config.toml
num_hidden_layers = 15
hidden_size = 320
num_attention_heads = 5
num_key_value_heads = 5
head_dim = 64
intermediate_size = 1280
vocab_size = 8192
hidden_act = "tanh_gelu"
norm = "layernorm"
norm_place = "pre"
norm_eps = 1e-05
positions = "learned"
qk_norm = false
attn_scale = 0.125
bias = "all"
tie_word_embeddings = true
parallel_block = false
init = "uniform"
init_std_qkv = 0.0273
init_std_o = 0.0339
init_std_up = 0.039
init_std_down = 0.039
optimizer = "muon_variant"
learning_rate = 0.0119
beta1 = 0.95
weight_decay = 0.0
lr_head = 0.00539
warmup_steps = 200
schedule = "wsd"
decay_fraction = 1.0
decay_shape = "linear"
final_lr_fraction = 0.0
batch_tokens = 65536
max_seq_len = 384
doc_mask = true
train_tokens = 495200000
max_steps = 7557
dataset = "wikipedia_en"
Each number is 500 + 25 x the weight over the matrix's rms, rounded and kept within 0 to 999. Layers, rows and columns count from 0. Numbers have three digits each.

# layer 7 MLP up, 1280x320, rms 0.039, rows 1052-1072, columns 160-319
495489469486516522482476525478462456517489534480513464488499486464535480498449505466529536501500507478511516473519521546523481505578481506534482506550506486495469496493517483543500499537510498494502511491467477537530449503484441497488489505531489472498493500475505514546517488460545503523499464506483512531472487506485529478501519474496542496499501520520518445533479468521485477467492520466446497537472481478516517500475461508492527440505534464510515552489451520463545510480481528
503502524482477536500474470485484458443521512487522440530487487486480496520490500505505515519468535476473509521469528463478498477509472514504482517483500503507510466453498481487504524516520433485503500532531495496536514525541480463477494506502481476461529465547525486513522479505489485518487498532503501525506548469505493431510469530512538486474526535507566527508511485526532529505516482486477471466486477512474506499508481527511478507498525497517545524502503477539473481495519518
482496514511526527494509509506522525493484487489490510506534519515456514499498481528493505512493488496494476476499482440503497450447499489509519474509543507494464445509552471513510523486501464497476489504503542514501517495515438475499511537464560504508502452475494518465517479474518506508481477522513509483531537468499498461472514513521502468533509576508555482490509500540515482544479470504511499503507497482504503539509490505479499512489483484552492481523526503540500525518517520
534499511474481498513487460530508512461531530459495490528511508525509483484507492518488465483539523534485505496527477492496513492483520516505515489518495546483489463469504487436484506495489524509524471454494516507459518502527514521506480484533546542522533493490508548522530487452456460496514482513500523499544488506531474478502429472526544532536498491489493501498498524487540528531478498475540504496534521504464480527514518506562558515493522487455521522536461501480514538454547515
500517489486506499515462551477501507504510484465518506467522514495500496491515532497511558458481520493484505495496525514482493516527540484476471513511475507492507418469486516497535495456456502543486526549541503500483534481531488527480505493489530477493478489531522472530507552488477539514486492528512466532498496514505521495452485486473490482524528504477501485503490477481489495523515481508480538494493487516534494487471521513435527551526500528473464517534508519477509497513483436
490536502509489508542491510425506509479471525501475481468509537529554551502534467481472524502469549502526538465481531473509474480522453511531470555520470520499529477472456502477483508494515505494494503528510480507498502507498492494486507521472538532501492509463517477484485512490481484522529477480489501523493495490499477464479502519513481501495517454505489503500503482494502494514469515485514521508533539506510518521501466526517524485505519539464479548490497440494510514475562483
500481539464493516486474471523537478497478557542575499487482467555470518496560488540448500515494542494492516524511520440538465489504497482527476486462475480508467538481512459498524486427486507522528451546523491473557499508505512492479461517540536484478433473486507528475549472515549501502511522549489471493500533493479534429496524517540510486516544475508522522458514471489517501520546528486553539521482467468502488494539472512490482463511487517511439509515440507473500483500488484
446494534461485503496501479530534488471544509523475502467498539497497493504504504522517522487443472484483478496505492490486523442466517521530476515473524505499467508519552514510505485510517491554514484488512463498525505461512487486455485552553498514520510502467456487505513511478510484483475519498514504521513501514468543483518491486480501538488482499502480470464525501475536542507501490467493504481511499475526508452505552508548529538496523503499514476498471534492520499502518488
526486444489537553473517474470503506468460475479498453495486482498508497462555542555526488497491578484541492491435483457509482481474547477456489502447550540495521461492521487469528541489482476471449488504481504537473451523506527583521510518448461526486496486457503529529460510507496521524505512518502508495511497547515515464553501506519512522532491514479515471506464471492444497478463514476488545496525490515475472535499530466517513495543544498534487490516522487564525484489543480
540470464526466487452505478500489496509490496532500521471501525469511523450464493491515478519469495498483464501514491505499510519503515529536525537443487536516505493491515490496513487510519472502475540497489472465504520492528490521501502496472497492520471479503498493506504515527506478490500486502467511494500524471475504486483509506498469504512489490531490520456488478486491528517483509462488506505546521496518527542485476534482469515485507454477479493476475538528541489504471503
511523497530451513488498459468498508507540489517532533522489545519486473506529489483497479488467486482480473510471550501510510531498545506460512532531502509471559481476528491476490496462529504497521512489528470503561507498510515533479454535490532483488503539509494467456500508525495491517497500538509504476523512504492431489473505475532513482499497501511519537479486473507502531535478563530479512497515505513484539486521482517510515547488470482511483477484473469527467508467474478
486523480557510497506555537506469547521461485540504505472550534543508490524475485505521501512476480508514511483506459522489523502510517513471505491448486505501488458511474512503494452502496537537519476462482495483499513475503487470499503518521530473518492438480502505504523473488485479530552504499497508515530513542449484495509514514521477510501481473501475512518513511532507514494511502476484538483517498530490449501491506511517529493523517503520525526520488529512495473509490489
489493503532489491462532498503472510490510555522505539479513432525475548532518458494465438516509467510479522478517524488513484501493508504497503534493486528500477545524486483471490465509454528460501535492523510481505466506465517538522495488500473531510502518520517478527502464491528496521520458519497496537492517510486465472509504529470486462497502519509516510514510511505479488477497483460457524497409499513513472524529492523502472479539517473533504475492513492520503473486545513
506482480512496533485479534474540515476507540501492521504533536456522534516514493519482514450548494471486472468515511481488502496491542468577484465467505508524532523484496507486535554492512508473506542494539491518526513528513514519537481434533471530485506487503501519475464519507512529492520495523487506481499476472519505505482533503533468536524481524545531502503509495474510540528476499525495481516490515507507509525501490507571547507435478496467526483477493501475519483525489514
477499498462492497502547459471488528494511484528511538489508492489493486543492538481532496473502518491531535527529480459523491504484485528488484527534527517504481517512497518442490509451552457517507482486489519525519483506513525494507471493498503514486515528497512493463521481483512526493483499497488551508515515491527497500497467470453523478499489522514494509488480509511513520476533458513481468515499510484505477513476487456511531534473512494506470495479463501490531477488459520
509502513502446490505507514534496502501534529510494492555505495492484535528416478503523504470526466541512516473521556524485480496486477510505438510519490473504486526489535529522514511493514495501487530503504499489498517558488506534490482510525476524566524517509489514518459494499525509454533526503478488511471534544510473504481502504520494502500501435505478517507507491542484501483456493538461495456499496498511570495511511494484488485514536502549503486515533482517487534492551524
479521499503555483525503475536497508518539543459446495518497487491508475486540491528472440479514480531535468502464491505538483498476462522488499439563504495476454486520533497522520493463481470518492479499512543540507461526450432502533478482477515559528505484517546469439498521471494516487504514493486527503469533514496530489546501487514484480522544488500502499458535501492454477507481486481541486471481474516496513520487487482508500495488520507513520459464480483481480525504487493
504488515490500500487485524500499497491514505520539510512574475497497478528462484480537484547545513478464493468467506559538524464508482508486463457493520483509508502510516517520515487481545473489504469521507490504477493507503493523482573507499509501555478512495498465505502497523490453548500507509503539499483470476460466486525506512480451498526549486517512517512485455507522498485473480515484488487525501461524467495537473552506484526486505454502489492464468485537488471521491530
511491499481503522557502469465531504550510525509480515512495546528496498517505510475525523555512501461483518522515504496521475488474480524479493492471439545522435511526520463468494517487496495513530545519473531513511519508512512495534498489515481481515489480534519471497481460483474466476513489470454492498478514466521487503532497540491501500479488516484516525526485467455525475496488466524485543533482517507486505474505501507484514493509470487500480479518459532546470504498471490
492521514492509518528497509481496497528514511529491512493488512522557509499506535537487458494503525524468462484514507547526480497484500532486536544492496533480490514521476442529509480486490482459500532518485520530465469488467493498515469494472486512535537513533512519490530518508491492469504478552487497509445516448521481532458524518496517487463493476486473468507498501502485500518534510510467529505493508497451468472472471504445508509487506522516504491489547474535469514507495494
447506480461493483499479530488488520527526476539505516503472508472473504530493498526498525505440515493508485507526433423527520482538522530472504462513502510482530510456499464515465510494485496482477519453526520493527475475490512482516533507485510492504535486491485484530491513480491502497468493503480483488512459461568476476506527472507492514485499458508452499485496511528471474456558511499481493529514514514493484524527471545492445485486496529531478519502487471501485485491495504
# layer 7 MLP down (transposed), 1280x320, rms 0.039, rows 1052-1071, columns 160-319
481498476495551525487488592528505495474503482460508510501515525534508474503486514533507486534512488458483490495477487481507504503507501496526559481477458524463470492493506502510519484533516499524515455563451473527489505549493493483516512520477498481496490526486496501484507520481515506524455479502502486471489461496533544485471497528488472528514492497505501497490478513509491500529458529516524488541504485519517479494444553490478524505496475521503510499491494513493532503469460522
523493477452453551534524500475513476483505527529478477494523494500504497483507501458467505487453498529494530505452514487519545485514558517513502451511516473497496487484503509519451504464499520476455492499505498525447496499495493517516508451502499527516518522490518505483506473474480495464524515491492501505501461462490511503500530464534489476537527501508509522543513476489503466477464500512512506516467516524504491537506494506498547517491466518497489490507527499487517514450505512
507478526458435555520433444499465481462521522500533525444543512554488503505479509528553511513489495514507505520494523480524502500521406478471502488537533516496503481529479485474523527470492518500510495527481518492508523475538497459544543542504498523498504425529495541487499445462544491476493472494454474521517522531503489505502547494487489487518511517519488541496502474479537496518461446542439470435513482491489462525491519469484503492441516470467515489537530519497536480458534505
496504543497561519503482507499549507535473542471476520503486519508437514497520515499506468498479497504521486511520484502497465573500479492474502520488410534564530508519490507489447508471454548485524498478536495500469485490521554522528460503496452467509517464531526502494506485532521471476472516496494477480529512462472533466523497484509490510527456534501458489484516477523505454475520467514508487500486521507511507545469548499496527461507572506480551513498520461525541455422484511
470547487521500507478494461510479480479532477533490477526470460528478506492520467553511535522483513503539471520530500493495499497520464529510513488457499502484478481475537542533519509529488487499496511503499481494535439517471480492487442507488499481464479500479447496508483540522472502517480489465533488483472505517498494489483481516498508488503523487508510488476492483444494496465550498532493489521527504505477487458517503483541502492483495527487492501504526501494472540494477486
475496495483509520462487513491513507508494479535487455526527467472509493482518538512492476511497493488512493500511468477531527508513484501456534513484520464549514466494499510527513501526503474524509524505506517481504496510488499497528501550441486524494507497514476539453510475504460529490515515445491505500483486544498545490513509535474479499494492505557507544479462507518446490481507507523507512481498489502535517498474507513506525511533465472503513502484462432521529467518479504
525473482458462517476495444493534472509485546532507560530504525524499501503531478493467469485470480530458460532490524417543511497507553507527495503507469495485534513500466471510558547445492480531517474559494476518533548492517470500475542491491555470477440492518550497466551447517518517468540505462503546469548458530516525469526513435474549502484491483546523519466508534506515505537520506522536525516446476468510502518524502516515503489531474546533442500482522548458494436507476457
512491539515493525500506466530502485518496451531505535503436521530454483534526487498518514512504485515485476492496509430447505494520500462514497499523478512526478490461502480455491501470531452517495501524516512536528490484435507502478490504472533520521495512532503486500504499479505470488461535517513517507482466543504470530515502517501458487495486473497487521513541499482490502488484484497508489549457473498513513496499509509491495493499466465509525502451519527492497468494530516
545508547511500523520487489470490505461583459527499481543476475515478473484532498510541543506479519476472528510434504475544468424511479489450491523468514525505476514464512501507488470476491504458536492549490459549470484503516501527501496522512489511512519546493473468584512521458582483501438500474474494498491512530480537511455527537505515545507522486461498528483466476494423483489520494494523502490517509521498486485447516512524482464517513564526471506474482469444523544492560455
477536509475517526526509481519473453514505467502517522475507516520499457481513545517510520517490496500492490468495475483522490511490518499498527510523515468476507433496462532502483514491532526504489493495510510477482535518534538482528525520519521472516479526526557454467490497515451498481473494502467538531499523522485472498509478485493522521530498498493515485529488445515502508511498510504520505527489549502506537497493540469475492496521538498541528499528518500508500508476513513
526522470492543522501492537485480511520487509477451478509529523497504518505489510493516538484509532494496482507522500506476507492490489503501514493498491523505501508488494438491511495542500532486490468494471494514490477470537471501444467507535490486517534500530518535515470496487509518474532505468509471469499497491480524461541545465506485553468529524523526468490476502478528491478457498480501456488498510484493494522517487467500492496491471450494485487500532471484499504526534511
455511514489464498515521460518510510526479478504491552487461518491478512436490501540499515533491496455542516549506520481495460495526486498499506566487484487475501467484497538533507532526507495477543477521522497513512508528531525501520467488495478516512538498488503466489502515505523484484494548509513463513512519496557489548507534509507518501501527497508491518528520524519498493513495510451482465528460495466493487472504498525522487469478463474514524468512500477536486528510512464
465510508488499498536504519524536494503494498504507526470498548524500470468562499535514552547462501502505472496506443485522479482474499487549476525488479524527517520504518544519471474529518502508490494485482515525479475483514535504502466532501491525514487504486492539512488502499491488518488505496483494522472502492519517506494465503500517474557556470509506510510524505517465495523500501478565509536535442519484508499449508520523485475494486514506505506477482483503488525504510506
527442464489474551492492533545503507466506502515519519465486498461502507490470491482488455474477506525527515481467495469492478480486500527487519482470464531486476511535476510496535514501532492496521495503481536485455502516452523499501470473517507507531487508508510548493471511496510537462515463488469508512481525508505504490454464506508517478519490475524515503496439517492520503515518488498464479523485503503478495519527517498516485493510499552525472476487500519473474503509494519
477526531525452477508517513489491522508486504494459509499476502487499508451480461488529507490497475472502492487498493515507464531502504494500487470489488533526467512503514494500536478478530496538480526474509523514478520522543508515517507479487536536523516461481477514497484504534483499482522526471514510501483507498531458501487498500485537487500483514501457472490510507501499504481489521522526445523526532485509470489515463503531521494504497482508497487497465512447523456517512530
520484508488476550495506524482533509484488525491521534488516508482497564496529519506537519472476499454553486510501484508488488471484518473473532526494505533489504503497491459490499539500488468489435493474506493520520542522492547529481491505492540504464540488493501487505517517486461468530537500484520509483490461504469512503510503517503509510493498510518492462505460531543472527511554480487492495508496555499523474494523473542502447532486517509505534504509460502520474464521505512
512500513510529497548475503494486495535501479490501524564533516500497509511497506521461527479502486483508448488488477458539509523512438487464540511505514485512489524514538498520497432494492502486516524474508501501509516489495526481501549469514520497488488504466529482497452490481473543487451524525506500501436513554480528459517488512516500490499500499501497500477502472540517502495505515503471458533464494517495523505500474463495528490543547468525484535521495503469480487482536508
470470492521466501489523490492508470518488496464510497482521471476493469476550508554541466507432493494448484498480498474464526494505497504476442469501500514517519497502503521521476490487514503520510489518497515481483480473492485508505497490488466498481515555493564510486518525521525486463488506520506493462537504506509506467484534509514474496529494461506516487455475502533518513468475479505482517503508527537477530489516479491494502522518481459516516482520476515441496518502493483
541500450506473483473498560525450491476486503471476510512478469484532532501490532516508522473495522475520451477509502509473505494519495447496526459518530481486559506459504526499527474541485527487484517482516491525505504517482505507459502493466514562500505527473472472497472523480530548508465518544512499543552510501498482519519459468526472517505508467516516470469512520540481506496490520464507532482527535505487490488485499502542521502478498530501517501479502499533497507487501497
516454525499505480502503488525478507506475525508480497464466533498535453501515492456498543491482522528494462517519523494518531499496499486525503460506489523463465474477500508488513526489526489507498499503494480466508500509510536516460486522486503502503510470488514492500512493492513483481469526508486530507520485484455492486502510510508499485507504501502541521485487461469507534479490482464522529490514499536542496526519512480486490487468504517513502478476483543516518498502428526